Each number is 128 + 24 x the weight over its row's rms, rounded and kept within 0 to 255. Layers, rows and columns count from 0. Numbers have three digits each. The size before them is the row's rms in percent of the matrix's.

# layer 11 MLP up, 1344x512, rms 0.0502, rows 100-313, columns 192-255
095:130134154118077162146106158114134177162126123123119103086109121151112131072075087126127132103161111172146106102131124139098156143119147119139083082137121128102118129117136101163137127103107114
099:156139142097126107119172147135111112139161129124146149115110082101149132142121144142101133121134118139149148125137147150109153146089130107074151116110170141083128127136127123156116125166076105
103:102137121129127141121125119118117149152151089086092114159193123122142105142110165110172121111118129136137101124148151105115153110117099131081098129121173165155111086091108132146105133141139147
103:139157142105124088134091104118135156125138134123135122095138163168122127199124149101114121162149114113092102145103101124116109119148148080175142103143137119125129127128154108151143151155127128
097:147146126125151156133124150106132100121155160105152149123092118126107085105179116114124138129123104171130107126149129113163094147154124130126124106141116133132161129150132104142141139136164125
094:134123154128139142127125142150144097126159096095164157145118151144101163071081147104115117118076116168154119132128139132127123132174097133154148131127177160082063126124102126112132140160121123
091:157110138183109131120121108130106149136134088140067113118119151101152074126156115114133110153122137112130181138098125164122121151112099082167103177092131155110116133128176161106131154161127132
099:132109117096147102122121122069147111132151116138121121135118141163116091126133124104121104126108141114104111087109150130151138160172075094112122122133139148136108148114121130155140111124042142
099:124108141143128083111093127106076087112138096149129157138125126137128153124103140116103117142108144094113117133148122134138131091110149150182103163148117142112127135112139161118121169143157124
100:150115115095127157147109129114120123105151126127137134156129168083157145115111134088151094130140154128137105124142113119122097174126148115111168129118170155084126139133119132094127103148156139
100:094107093167127117118114139181132166160141121107137108145070143129107159094179101128139109090105157152134096143141121128111140121104116140178142134134142117126060115137125168153124137150119163
104:112147099117112174135141157126116150127097111137166188134140154125110127147130167172137157169108150123139120095132086117125131123104145145093125131138080141131119145115122157137127109114129130
097:132113099107138131145126166077112132099138135184106147150078137140132083109103122115147173120130118119144137119093118160170109125147177116120159162104164085096147141147113140147114129137105093
100:121118122127108157136106124138148109134111166148116139139121172093151093104142112148129118126116118143127132151152137113118142137163142122079145102065148122108137164095144098100135118129143109
092:156131133121083164112134129103113141130103049148148102115175114077118105123100168081148122100120154145109113138114130146126149127126145161102122132094135110139170110131090106136141165161143136
098:126125121134154160119112099117101142129140098124129126120151142138142147118101149143135123115186088123096159139139101163149122117119131160157143136146109148094152152155152089138129119096134159
101:123161141139122118086105153144133115126112089115122132143136197105141085115174114125148145137097113137112172116110138138087143148114149122107115102117135099102110155102171089177127176126127132
103:161125158144128164130141144085120089129115134145155115106145109164129126170118147138142095150119157114152106144157152155178153158111135147115082136100121119119141139150129169166120143167140103
098:136168119137117120112145113113134113164153088134075109153142141101115070145174114154140131086169146114144128133126158109126120093150105134134133117102150125160158107131117123087118135206108109
098:139160138071105114098119143106097115105111159129162115143163112067095140109127137152102166098140189103106165180150149129112135121109112160119179112117136088183118145161160181132134109157143151
109:138159124139092117126093116126131161157110122129116155119137153142157083083129121127118125156121169133117179176110078118167131117120094117184082118103112111122114091117121204082133086135089088
102:146131113143093178091120097115165144097120143164112103126107049141159119196139135115137128141103103131111130132165093115125145142111105100157119134111159106130090147117128113106127134149118152
099:096101153158150091150146147164173137118179102142124146093141143164124130141106131108154141121110127084110174118060123146100084121118123111094114125118112120115080147078095153116120153114111135
090:141150137153115102126115141091120094121114107094131125147087062113154158162180119119164127137092110135170177132132153128123150115122104175132101142106166117105159098112113108107144117088130133
102:101136110140116145117177169131148110092130189098157111108104124132129111126113122116135138157150124177142110109128143134131119157114140138131131104158111109154117134144172071141104114113119124
102:172110159140136118101093163151119132117119127116132102077178118135112110145150145152126114112136133109106121096134121147102113115131114136165112135167124121123091115131137108122141150089109138
095:140138163111101142112112119125067139155147116129140118133132154127099154149100090093104129151123167149148113156130135120130174203125129142160135108102140100080165153147127156100119163095118117
100:142123164151157171125123151142158132067124101140140125108135133084141127146100094141096115139119114112106134132125110086180146125153156125141171107149120139133147110134131121136140109157120124
097:145128126146147160177126137203142099141092092108119179122183113159156144140147118121124139123130121122114114133129141117146082111166137105152141142168156152127119131134144147156097118098127115
096:136164127183125169107123124113132129166151162125154093162151131106139125124118141082109142195077098078091113104134122123107165162120166135099115155119158128090115195108145094098109164133108109
104:141094129151121150180115190161116102103132148096107135129153139115149131119107153140136083121121146134144117112133141114108110149121128136126101128135140146140127128075095142099129104168135139
094:132156184142132174138165120120145104122152150153147141122139134118123123157089129101147110146128126124125098143074069127149154140136152121100088094144136089097092125111148111151125102115145132
101:174126121169137113126166118157092108146085131140106130114115126163152151152126140113163152155134113150120194111105096091143118103119145131088138107099155129158129088107123116088117135130126156
102:144138116120151134115166135120148120172129112127110132124110138147130168136171129122117138083125138125071128137095123089124105115130122136113161111129081141145121123122115125152110140172114155
103:097147130141140189126117053140136111104106118143100137147107151149118135100145137110121088119121065109145117092123190141124127131155139091117144155123138148127092122112068124164145135109105109
095:104125110124105124117124115104092105126180136099094113094124122074111110174146125096121104130122154119106139141091117117154141095152145069078117118087138125161157116100130158143104119147146141
104:084081089099138113156137106138102145089123119108133145130123142194132119106092123142135109046125139124097182123153104115116148172115137129147168170113143116137122127116084136088135144139123126
097:122135100126088135130114147076143146119135143140119113111149106089121092150156177150151162156150118147137143135148126127133130180167112142122119134095131115154134126117146091150124091094175113
094:112138119113098106080143116108139128153125113115148109161103145123170144160158121155136141136063108110152129212113141100117115102082108124158114141106143156136133148136088152138128117072134101
102:122156127120141123122150128110086117111121147119131121149131173157114109118112106143073108096166144166175107114106156135084116165119126182154123139146139093115115109093107141151147110140119111
098:141135158162148145134141101119149067162131092162133137092136108166139126146115123155135122116131126114099164139113130149166142132114147148117147076142134143136147139117080104092128141128137120
098:110123154136099141125115165130182132119122115139117127176125154130159149165126180177137135124131136139109155125122103140148077150100131128125125130162119142137105102117132099145134105180106074
100:119121080138115148123159114136172163108146137114090147118137138114130095126139141168171178132142119140135165109147136130109108105120135129108125163108168167178132148114130096086092118185109141
094:117126137113119147178134181092089155075127122160111143156147094123110120146124118102150126104136124101151087130132143120124162117104133124133151154172158127117109141101103099149116149144105130
105:138103143113132117146102150134088107130131146140140111172149131159148152081112113133136149110133155126129132144117128179138111100132108155171113102170127142110143075137129113136147132120122145
100:133109126083111124045181182126093085097152122156111150088104109145119172171147124120135150149110117155133135123146155147138124136164116105104088142132117106175138151165197129121141115172156129
099:100154156130130125141129080145143131088186139161121149141137140092115173120137113166103121131142124120155126082127136130090161118129166133143134093111158152121074106090147125136130148099084095
099:138106127135166140122092093160145098115082120107150139108141133109137162117119104132119070099163152156132069161118153114149096160125143132133087148136165116096125093132141081114130121139149126
097:135141141167128152145166156148145103140119140136146100086166153178162140141141095145113109128129099143167104117118117152183108151115093115124137131134146133132144086123104128132126137109147114
107:083143144109089105143142149154160062137086152137153127123097142135152118167122152167102106165193099135119069115145150129162123081098125191112129104140115159195110146107141169114133152106138127
105:136147098103100143107150183166132154113137075110153118134131146143128133112147134175136131084159165108118128117160131163119150132156135135143140115164123122146113124120138151119142127089081124
092:138135112109129124094120157173117171155141150107122082082145158110135115157134130135112137153155098103146112139108101121133153130119132152124115091094132130087132117103112134155146146169128127
094:129137087151157163127152142165091088151134120140146125149131120151077110193120111108150149129167104163148087115138125137135122081082150135127137127175169107151115145132122126180133145132106131
096:085127141156135101136114147136099116132132153116126090147151128133118134142109117135124126126163175101108127142125115118124115141122107127083114117122149130124141128098108197113105162120124126
093:095147158128082112164125136084152147157130123100156118114095142140138117120128149127136128144130146103081139119131106132136145110110107129143132135119105150145122108113150117117129150093128136
094:129136146118135171118090131151110142133079145116134138156106098118150098076116069126114161149150118142123140149154115120127124137136117127100102140142127117136113124131160085096129153103123121
097:152116148145110135092143156173161135148138122105166119154127124152132132093101114116098104108161141143108125101130141146127155107107136090110098150153139148123156104120091103129141154090098109
098:127085143168124136124177146100105132089139099095101112084164151173193134110103144150125121171153111112066139158147113109169166086109134176155154125132090123100077127120123138151125140127111078
091:118119135123134095126134139141139126161118137136090110175098147143141095105103168138107121139089125102148092117170104102121148097107102131112100114129161165132155162111160134136152098122143141
103:146140119137124135129137118165148094151126129153140166143165109131141141118082124101136144148111119121101143145128114141141167130181165084125102096129113100130129143128111134159122145169121151
100:070141099140140142133114174147106144089130114089104170088116126133167144084131085110124121149137148127103117120161088114124126122156147144115152125118139136090157104118143157157125136136139098
105:105144178106116155100119176102117096140132083103087115123131076141157138149139128112163139162124124153140136133162115129110120147136111152103126139170126084106139131163158121119133081182126168
104:139149124143148136149141150141119103122108126156089147170171163138132134139188129151110094094069148100091173112165136097068083102146131069157129082100155109120138111153159073147146145110115114
097:160144118132103149133159131160141111137088117141102140119138131155124078146152114114152146123140097095153136152104155158143122103131176145150128147123101138161106134115122178146095147125123107
100:127142115129104111135126092114138130135154107147144105113107156136070132126119132100170137122082162140144136153176138124163150117146150144136126098127130149166158126123162139116139135123107150
096:116139178127175111115140090092105138146148137069123134107143151097143125121097089129128130148112148189086121147137114104119058132114113161103105158179141107103164154097131169105107082086137152
104:106128147132141094151113142155136160158138155102165149125141148138112105121185100097149082106157153152159097128144123139123136118118168157113096145152146143100156176147121095133140110119150088
102:169152127152124149131117141146128105134139174157144158147160116115114139115086161181124134145113150150115142106115108153103105133110102131117083095150121120118116130090142138104136133116165163
094:109145142101100119145098155137140113123093168093131132096106083113097129124138133120174144144135115066145103115139123182131114081105115142130138120137118099116111081164151132172153092098167131
096:136136077068115117154104111121137121114138124121075126138101085153099111140105130134113164136119129088137154088153110118116136150104103133172117108139121139128124122125128148149102120145103134
103:138153099118158140116151134134149171125128100115116125119131173169162116128154121167151124142118090111068163138115120131127097129123179121101141120188129166119108176106150127113119120101119147
104:137146103125140120172064125124136146110081086091136142139151140135089109114141132169127118133111134125108123113148114110125141093121190109119153119092152131124147107090119119167133132123099153
105:184126129122137115129124159127107143142103094182129109129132140144156136129111145114174089095092102142130144137110157098143135132146137106141112128084146107085144122120119130144136118166104086
098:155082130120146105144124150126132148113130126119135076089099121140168140139120085081095151125124121117122125131119140122113104160132145136137143132114098145150118167134105146120115112128102127
099:127100131099154136132110175126143115141136100175112142103128167114100115129141184134129190091140139094116139099156096135103121162137152109115132107071160147144124137130092137138130143122130126
099:090138129122118146140120108105087150100122151150102143159166096179083120129172125071124119117150103151132124139110130126150122119112106156138133185126092106121128132122093123100129110137166139
098:120097123133133112158133105155129133123127188154100063152161125089111123110145111156133108102135149131139163164137143136139149126104173115112155098104109097099130138087092130113155124148124114
095:151144155105157063156105059128113106140100141095124130151159132110142104098084142146118114129105159124109092113121144151160141099135144134102111118160037158139158164111143137136123092080153127
097:151159105147127160130119110122118094111095148103110111134151102115122173103122160156129133155108134116133141142119121192103137107113092155106089164151154080140083127127138123152114113131104114
100:098125119137132110122092160120124155112158191112119101128128114123124135163113115166120155123114120182144098153133102092146084130155087155127099075154126142168152135162130110124122152087072132
102:140136133137184165094104152125121123115122089070157116142194124161083172128130116150131132095108205102118139126121150102117130114123098178122107105127105138111122103119120164127135122136134170
099:146167111116127142114130109156164125147123072108102137112155128111107134110131127121135144166128138101136144130138126129103150117157107118139158122121128151149104097114123112112133134139119139
120:099114138170119133118124076090096116136162134167117151130119162141119127155135117118064162110109082121169164136097127150148164125154131124159114102142128155116094150153155145125073138131099116
105:119126143106144170150151116168131130126110123136115161096118140112112147135145146189128118141151136184153115158124134106108113104105130157112130136124170145137131105141110121128117085146166130
103:097158151095084134118146118090141147145100122126079195155098165102112132095111087114153160168126110096121153110114122104100172132108087162087118147122103089143159130141097152088125132114106127
105:092163074117124128121151085107130150096108150105133125178163172160099085129105135159119136105142131142141108155121095142151140127124118169140116133147129147125106100131122106165118125127093163
100:124146138114112142137111179159133121132125123125173098142110129095075137145086162133125154128102116122128110109110101153187122100155145147098139131136158131139079162130142090157129111112168149
098:156117159130168118128149135096142106129121142143127132093137121132112110141165118067097134150117115128146132138107119120153170118146111101097096129138135126106119149147113109101123138126118124
107:108089156141091093161138127151125088133124147145102161142169160134150139155079145111125105165148142120095193129152087147103142125141124154115123135148167148124139153100163080113139109168097105
095:087082131150117129137120142104107132082125166081177146135125107100193141085121147138157175146111130144124108111133142165148138145151135122156093120114145128143107171115094129134142135132168129
102:123145101102133084098120113151118136108134119140129118145142129118154122147141106120132155094114145105140102152137135127114109156119137142137080131145125115142079137135083109140124145124156100
102:144109169096192137145087140108110109152070108130097168132111100088153097135108106124124139109151144057096127152157154119129101157136136140106110132171116086099128116122121082126135133123135149
101:123112102145152105092129118083136154127104141148102140141154171168121108114153107114115133106113143103123138145143127128158138081099117144121099134126126110116111126143115118126126098126111073
098:128112099140159116104114151122108093108132149131129145135164109123135120095120153140111102174105160136090150120159140148154141124111099147082119136135153156114072124119136144114116108128129110
102:161129118109118159141116072119081114129078159125129090131140157104131119117172154151130123150134100112117107106116102134080143134124078101170126120119141125091179178135080117115140135128142123
100:142089129176122128144159146118127132120133168126111111163096152164096103126169142131081118168117157180153116124114135133126108132138096150128126100149127096101137128131123143098144090137114098
101:118090128127123155157123162147130116124099163132148174123156108115161105161088170126161142140120151131140107139139105136166121137142142158122087130125121148146115133135133125140106090113166149
101:170117128117134123138173141107156136161115126159136159147130060095096131147081155131121148102116101128089170102122102112097116132123118150134154149139116118161114079108115128143124160103140109
099:108133129114093162107100123110112153137142119148095157138118120105145144151143153154138155165110121150103150131150120156089151131110143144123146128136141104104108140134126121136114158130111118
097:154118114106119145129085133138144143156089144091149153111104133106128147168111125134140170106110143118115116163118141178138112125134125152126141145159144128139122108112147121124151114100159120
091:127151134105153138186130079119122143108185131144122143115091110193128140128164108117114152145155140126108143142121141124147115121116125119144118089111120176108084116101152112101137144131141099
110:127127133152108096198116106103111102117155141149139163100142098117097142087140126099123125135123136125161103084123103123109121123128118118147095148114105185183088125120141158102144115158127114
094:134126129094124105152113167111101127155081165140135126137133097157130117133107134131116104109140098110138102126122126137112134112128161122147117116122123093118081170118152141146135117149142125
098:134163158132123090141147085144060106150192128153104173136090140151127115082178114128126132132121124121140163105172152113077117174132069109106133129172148145122152105102140135103111097149143104
099:114139129093120104172132103106173122136111128138207133110113121114080108182145145147096148115086127123155095153119166167123140151110138128175081106109086150114096087142158095096126120126161138
097:095128133113170112116166097144108108133103117156136184118129074140096090150120147159117124151169188158098122154123122128118124114142151104120116132129129139143127133157120126118152110129159095
100:126103144117151146098120101125113116132115114160136173111157127169164103172108155115121117128150122111144113131129086116155080138155157144117144132137156137115165121116114107140127143146160140
122:098126119090145103076133148111163089111134154120096114149104090117121144107129134127128160125140149145161143111145141121111128115118110112135123141085131155135112129147180133129114121173119127
098:128125115110116125153126173177158162125071104147114110163121143147149137127130107128119121148142116131088094155129107172146150158070186156139179160152135144173128117080093070142140109128093110
098:172103136146131130134112081105075102146133099138123137119135104109154146173114129128116181084128162122147121138149124150132142149103135104146140111163130110124159158155160147126142157190097166
103:128165112133114134133092099112128175103130114126105085121066144129120121159108151119121132175109154140102149136109169108129124098146113117125110140123151080143147129105107163127128167148114119
101:114127169149084123144120100188147087158128108087122163102137152154127123108180090086139136087135105138135130133104137129125168122160074138124127157161122142122108134104152111141113070118177112
100:104119124152104066078179150132125082150163126106101084112141133126085097154147144112118144148131114088138130138151152080109137131126119090083116150139181133117114109126156111141121124105141149
105:087139136134151142150128121118149135088146139096134112138111120139143132168117152172130137110148140134121159148106111176185111116157146136091124115082130101164123144121140134175136107131135182
096:150129115117115144169117151129123129106129113094147153137092134082155131172116111159157148113112174087157152137122171135110132101113110093126124159123119119147162138135139126137115130138134173
094:179121094195130173147140137103106152092150141132122092151133105124119151087171088111145120109096096065144114128123103117080130089103102123147134126128177150098162141117154135118124156152149135
101:111103129150124118108156143117084134145120104164129111202148128134110122153114130178108107144158146141087116154155108147101122109132107077100084126135115122128107141102082133128144136096118129
098:137129098156166162093134118146108178122181102148109126095123109119129113126094121141126123115125092153099110129158125095156096130125111112098149086139095142134135152166125114180125104145116169
105:060133130149096138129101129105139094155130115125120166115115093160122097172130092163166169141149129143068124148134130126121126162148129193166141114141136091151128083113112073175120113099153120
098:099151152118092091133109080097101129132094099125098139154157089119121135129146117110111149141123154095098147121113093127113141145126148178165148120151122114159106109138082143143123149140132093
094:118100133095110137173148125146128129151118117143118137152115078111180155095119138156123146167152137149143142152091145143178129119102161097098147145108109160131129110143140138085102120101146161
099:168117161125117119108154129069159149132133111140098097159176134090179139135098164117119122140152127087098131123103132137180115170132110139114152142111109137147160140118116104155132147138115141
101:172145091181116122118146179117108132123131158148153112124118102098149131082113142091156143120158097137137147137126121140127103135116108131146138127130161098128082096136147135132123111115149110
105:117075131129134138107129144117160140124140160125091158092109104089140163157149129095133148146133113126158126142144068108115090118136130135108110094101095120125138129131135101149139098102159118
092:163100120119115113152111129091163166115130170097134113180125129128108128118081187117157120130117135131155106116141155162153078128138175141118156123085182108094131133127126087137117081084129112
099:144134126166157101112134121171158115138123102112130093120139134136143134116136098145103111129145146141155135114167171111119084112103136110094128145115177171136133107134136118106126101109136127
104:145125169104134133162142120140112059123119115125143102122161141107149096132147107142123133136128153150121121186179110146155130117109131113136151134108130170104121112086138098157113190090130137
095:158180159143083121133167135132118125146125129177114163141160120114141157116170127130128085136099124135145137118119123133124142102118089140113105141124115128130121099163147081141111139120109117
104:167171159131100083168139133092148136153079095138158110107106140124078122175101128161145137150128114107160145127111108114135118170124131123129117108073146105136120128122175142096108144120122119
101:166103139181175153139145121148149111157123100137111130114125134106111116116146148137112149113145109114091111157134165105145101149108167150087136108108168133171112120149118069085136104142061103
099:118112138117100161138126107086123103166124122145124154130149138118131107119136162145115144145082158160124089123117152158134105158123096167139110083174132111137129100112149147164129121124157109
099:160132113135104148109154149095103156107159121122114115198117164128128117106139146140085131147163136101108153100146115094160171143137120133100138083172142152134092111155120174108157127143061095
100:148120141123172135094145104075162130130116111158093119137139081115120128127127160163118094136162167165152143110123118132142143135144122110133122083100142119112107117121098122152143102159077143
101:138150130128140150156120106148164087121136101136130121146154124112189150087113118075142119140120100107094135114169159090091141103142155069104129095106163130127145123126165064144098155172137150
099:116143144128149120168111119135127167124172134138125076079125110172125151078128114106118119135158105098146116113140118083125167129085178134162199102122136119127160166106121123114137130078093130
103:118133111155174125157148132066170114125125102101117155117151104093148113143105142138101100170139107124125135137136142093136140104154136152058084096126109163143139109126124093093110146101161119
100:147133100128117133156102163178141156118096120075140149121109132108134115131158126133143102143143141138130119145116148105156116161130104141113155141131183090125093129120115143095141082121190137
102:129127135110125131140132144122101119181156101146150131127130102135135169165123144115163157154172096153115135138122126157081149126118105179092138112111147111137134155140135134142132129105119122
104:109089102115133155183111146128121097171135168127136146168152127147131127137089137169117131112115130150157158118119154201130104120144139139165109109119138087155168151097134092135152158119117135
096:094140140104147159162132143143161127102121121127122171166169118061130107132106128092118129150145138098091141153162096158150135170166123111111116125111110112161120127118145128142116127119168116
107:160094154097153148161079138121103118124141115142135140139136129141114118141103123112138128135117118128143130122046072127158132134114118118110141097125144124132158106158116136160151112171114120
098:123135094098135109083140104174158112146119135123097139148182126153112151106098132143076134104124114153113126113107161104196126098115114142176168120134138128159105159156112131114104132148121112
096:110109085123165127140121139135142155113137134111138171166085148120147113141141129153153107140113134075128129087086098111150089127098137121109167128144140151106121140108116164141117137158121118
091:124102104160129083136129126142135101190128177134110096122129137119134130118105122124139156102119138108126141124092104134116117080125122092133105136118106149117104131130117100087135114144117140
101:088115119136132102123138136144146153132122107112166118172162110092138071178114118147130140106119127128120146177110126130117094126145130103103077100127146151146154128173092122148138109093146118
097:094048074137114113089160133130111098109135150114127128129052126110120116164106174155128159128145091147152140153113154111121092158115186115108136127121144147099179101116152141166115087115138117
105:134145153076132131140118104137164095154166131145147148093107128108090122145139087129130127133107143171135123148124103112165131127115126148118118133126152106100125095130087112140128141128162149
101:145187093139128099104177132124124146141084081111134155158123109147141102114165119093140131149116110121141178140100105123110164086089114104095098155153144148113163132108171122157121113128141127
102:136116155163138132134130119126083157110190111136137117109169129175095175146182090157102114136157126130107127110132171107106146139144099105154123137160129111138145123179137159122127149178099080
096:133138115129136142105135112119150153124120144165119141095138115110112130173109168154089145178127121118132135076138140121176118110091174103136100132157119159147120124127135120073134123123141130
099:127135100129085142130117155149172131151130105155181123107105123139156130185122147131135120129096118129133155104108102137102099085136100112097140133116152131143106151131111111163111099101146144
102:123120127163104143133150132123132106119130131123095146179168105092134082098101074104123077139171149148170119127106117192078137139112133093149127127119182132152145136142090089070140125113137121
102:131067120108082154123112110126115195125110133114117106110142140143112118185093107146137175134125170141110143104151132149079130127139110090135093116165116130143116163115103109168131163160113161
101:078126099132141126114142116122115144134117125101131149126158096081134097131115104124139132181143142139125146175192162119167147087130119100116131137102096150130140157125137132157129079134146139
091:141129129091141084100100125123118149123116123186103121097127088127099126098113115164160121188132114104102105167129093155127102127118137144084086127122105158152091116127136116146135148129098147
103:141142146136127147089164121113124099183115150146104142086137107154143128158127126125145155108126139166159159101094126143143150131086128146118105122112127117108118113123099152116126102115077187
105:121109104175116156162166122117085133147146129112195127147119125154134106121107133096090131134104152120068099172129155114140147121127140093084106124102136114098146117106102118122110095104138087
102:138146147144125149094131160099132113154146130174170132139136135166141145115106111121174127135109126083121152112185113133138164133148097121144083135098142160096143114127060124105135135112143128
097:102140122117156120165083121165118124125126148158142096087143113168128120144134139128152146151135098083114106138076137118157107098100139125151129121185111122130131150093123126150128136144151131
103:097142118107138138097142130113120089146121133126108164155133120096133136165175167103132112115144148149190143188128125160165157117139118162114156133149153145124114090128049097112114098079108139
100:139144171124067122128140098116127113166091115145145129109150145152110121112150113133145145124117127158142119111130134121091084163113142122126114126159097102090154095117138095120132111131142157
099:142117122128142121141136177109127134131131119139119134133105149132096105133153106137061119142116151123108127122135117129103138092163144117089137096137060144135160158147168112138103124110122148
094:107118120151115161147107108109146107182116156143107140117094116109137146131155136137137146102148085099093126075159098115120150114130137113129161084125113145134120104095095166149130163129124129
103:139139093108088114096154113134134118150163139135126112171138118108059133135142106080119182149118129122105129113149093129153121140120090126141170145097145106152114114112148124104113153130129131
101:114121132151097119170112136106138131125084125067105165118117145139121113124124165127104116083116116121130131160146110112084092110105160147122134099128146134111146145156156120166113114117110115
101:170096147143069085097154102131139131127116149131098121124135115142118161133162163136153150136107130124168141118121091137138155106109136106109124146131179100130103114117113165110140121144149134
104:142089134131175108154118123126163145105116135099132125175116115114138125154138110169129167113125114113168118103140133121141131148104108094146144123104156151130099123117084184133124150120128103
109:096119113098138116125148140056099133130109122112115152109151188098170099125108119158139127113131131115117137127137126106095165142160130118158132120077129092097132109129166087144112131119121158
098:144142131141129160091140156116176116149130133130165080112143162125099106087157120145127122143151144110073145137161115110170142135110158081163123148114177152168111152123112141083116124150148107
097:105131092059147159137111158135129148127140085117136132149120098104124204122113151108148175140105114121145111158184124125079080122130114145140163163125100124105160148109115145142110111115195141
103:090144113102154119119128143126102120084116146148136122126100122135129103116151148139099142138100106157128108125147083120141095173130125112133124098120099119093143172110100145102137131095112122
097:116130139111115106113141128111122145112090159149161131152115104163149117129117168142118135154087154117129085158140173113113125126120097157117137130135112142079098143088106128096155157099125178
101:111132087118110114155055153123129129116109188132099154136108114118177118133160097112118106128089146086118121132085102146154138141129132151177128154131150152124112126106155130098128153092123161
106:099120109136140120187153141115124130138109111145109143108105136163165117136145136147137130106139099164135147087128165141142122144090072145141119144149122132129111128122106103112125112144149111
093:093169160148086117104096182117139178172120114148157132122158115160104122129160140126136125113101132141126094152174120131105107126138133085154156128098162146149133127140171098118130131095090127
101:136122124109124105127197101125139127084150145108148108134143148128148161128152098112147119112158121135157123105128133125110128155120096139140100139148179124143110123142134144076125126133142099
107:111171091153149130133094097131128132122177069144126130134119127158113131109110182140127108125130125129131094099159129102098090135113138128117116174124091182109130160123121183090113168158110171
095:167122188109139136137153099105141146142135131091154119136171126129089105066109125129152096130106125122133119136131085108149095138125230148095152137150119133135084118114084115109111155112155123
104:112125098113127121136125172147163143071111149140135155099079124135129121149128135081145134141124141153152143107119146123161114155110067136166160103102113144163108103144144130124131086136147154
101:104119132152141123132112096127094135116121143118131122119124121141134118123122095148124158107102142123131144160101133090153091122149095146153106100146088108111134118120147098134134143113200134
102:121119121156124092149146124182115154161165111153147129160150129102100081136133117122079177141090151117141135102123137095154123099127104094164124087114145075129104152123136149177156153091114135
100:148118093189119139137093173122160132136138105094155127097125121181124132083139128132135128104120132153159147115145135121136129111133147152117128160126122129091113117152148115124156173141128056
102:145102137151167125112127120145125138105126113110149107121129156115087160121179130143161119108115089123100084195144148106154154140110107111123110116127116119152192182153124129119116079152113143
094:140101147102153167115149107115104117114138170133117117163097125151128108180081174144120122165154112146132140128094166183181134126093110127151144119146126134119101125138119130137130137152153136
100:125147129124138122156131129122085116112105106108119107118186153139186141081124166116132150120078139115114075134179183131135107094102089120160103169118134094161157144145135136123155142138122113
096:151127165116081118136125094117144161082096112133120085060135161163113105133110117211144124055117146086158100150097139114119139068144122125146117167139136120110137138134184164092124139109151160
095:148109089152119159116122126154177116120127122142160110162146115151110101140115103145142127140102117081112140121152117126119104113131130108129129131129081129133112144162127119136151138135181115
101:168118105134150136138142133119153124128125132153176150108169129103141115135177138167119123147137138136113114154111116129167094111118120140113105164138117138135169086127167142152122153130150114
105:145131138149158108129099121123162156078138136162136109096142088155134108124094149089157098096110110104115114164122113134155119129124133130098136147141133151130094115155127147135100151115109150
106:123113126086105123139135084061104138089118143117125126159103129133151152131146135113106119107125141104144102057152142148150128077133117148123091161150092135118170132102136145099116102097124099
105:121115157084120155118160139069167130157123179125137142116105139130115112184161180108130110122108132112128162159158107086152107085137162129092106106105151187104115104155143141127130143121113102
098:145129131143130159142133126065139152142166130121127118148145133116168068123198122152158124108116137149101161094151138139117185188133120122139109116126163144110113168129158125149138069098121125
104:151130132134102123144139108136112149131120117134114123127143151088143110083115109126153132136128138197094088181105137160151119137139131111127131091112130161099127166119151100120162142126117108
096:140106175139121116167147079128131125108105112154124152133164128149131129127143133136113120162148095136140138160069147133117130130118123159148088119154121159104126115080143108131127096131108138
097:138140123153148096144108136115092117129166116130134135145098148142136136079130155157158112139121139172126119141136114095082175098119137141163126127133154101132146148123081123150146116100116122
096:118140123161131084125109096143091095119158155162185114106065056119134162147118113079120153123104104131128124158146119140127153170081099159113094125147161108114142116096117119084113153117137104
099:123154100147117149166119115144138127154135155114101153115072149119115132094158076125096105118174122121117131160150127136139135135126167113136133155143085127133115091165112157093131162119122174
101:116098135092109153139133146145123146098113086133154118116153118132127145141105157152157136136086118133085100106153114151138167153128135101175129167119094118124155110126134088194121138157118170
104:130146124119125168173079121108132145141117092101160125110135109130128094114135117124152135146125137145142110132128177119114120127166133108113159125159111135120114113135111125101109153103146122
102:125112102124150118137148141150154144140102135127143117165105127122135125156155155112113148132151090122100165143125139071124107157109129154132147115125108132122174086132142130130138112084074111
100:128100087126102162133125096160126100111103140177128129163128102095145154148103153155151136157143098102130124135129138121149154139110154139128147158158119192158170203134165117108131134146128152
104:143075114140120156120140098171111123150139133142134151133102134127127125147160144114125147130198138128098141132103112107143122156111106100140130091112120122172139124116082146088136122092141104
105:160107190101129130170076118101128143159145170147114119135098141125133185130147115117133103123139124116125149141105097173151138103117128135103143097125143132075171143131156160151124149109123120
107:123098108149100145176135170099175117198120127123124084106126139088098109130109121141138120142124111133096145148099056140113105120142148137136140132104137109106107144111142130151131119120134152
096:121146101111105156142092157119159129130101119134158181100112125093118167127137111141098109124128154119142126171115128106112100102136129099148121122110098134148091106143114160120118131101121138
093:139107111108127089132129131093142130102131159133102124145127155143134138117149112089140144104084092133149165133090106150119167142122135103131107104129172100141122118153131115126141145140097119
100:183134104092148146128140186133122139123121107105080106126116121146155124127121148102133147103098133150175146102156094136103115118121116182154127122091157106125092137099112142127128143180094130
098:130128173109102132139145109107166122125102133139121134136121118106116096112155100125131112161121137128144138128144121152163091112096118117171129136125123113111110145095095139121119133157140131
098:113145134112162113133100104138130149135119116158121153094128143156156118107099138127097163122070139112066123095142131157119115151118140104144123148119107135123120153162118132149108116126115110
098:092121133127121121123124144128137142118155167096115099120160153121105085147101162157127143137177140129142116119104159174150182117151130137111071120144116154108127133141155106092122106149123104
098:095115107143169148168112093123146129125136110096104164068084130143175109105125137104098138115156125130169161165124162135146153131145099113134157175120089173128148119125167161131122118141162125
097:154126140170138122148137119085136077186116160110152107104152130112119131146109105198161111087135126116108150085136109138133136123123141149143109100139099126114107130135173154144127147113101157
104:148155117149097120166121150107129148157171110143136094127129143085122087090122096133116120158119139129084124117148115127120136171130116095155125152133160155107138128180080098166140124148139127
101:188134137141127147116105146140125102163146080102112141117151112173123128142169096128094117151100136150114108072139063145141117098108125144105128073145118110139133129102139112126112113125132164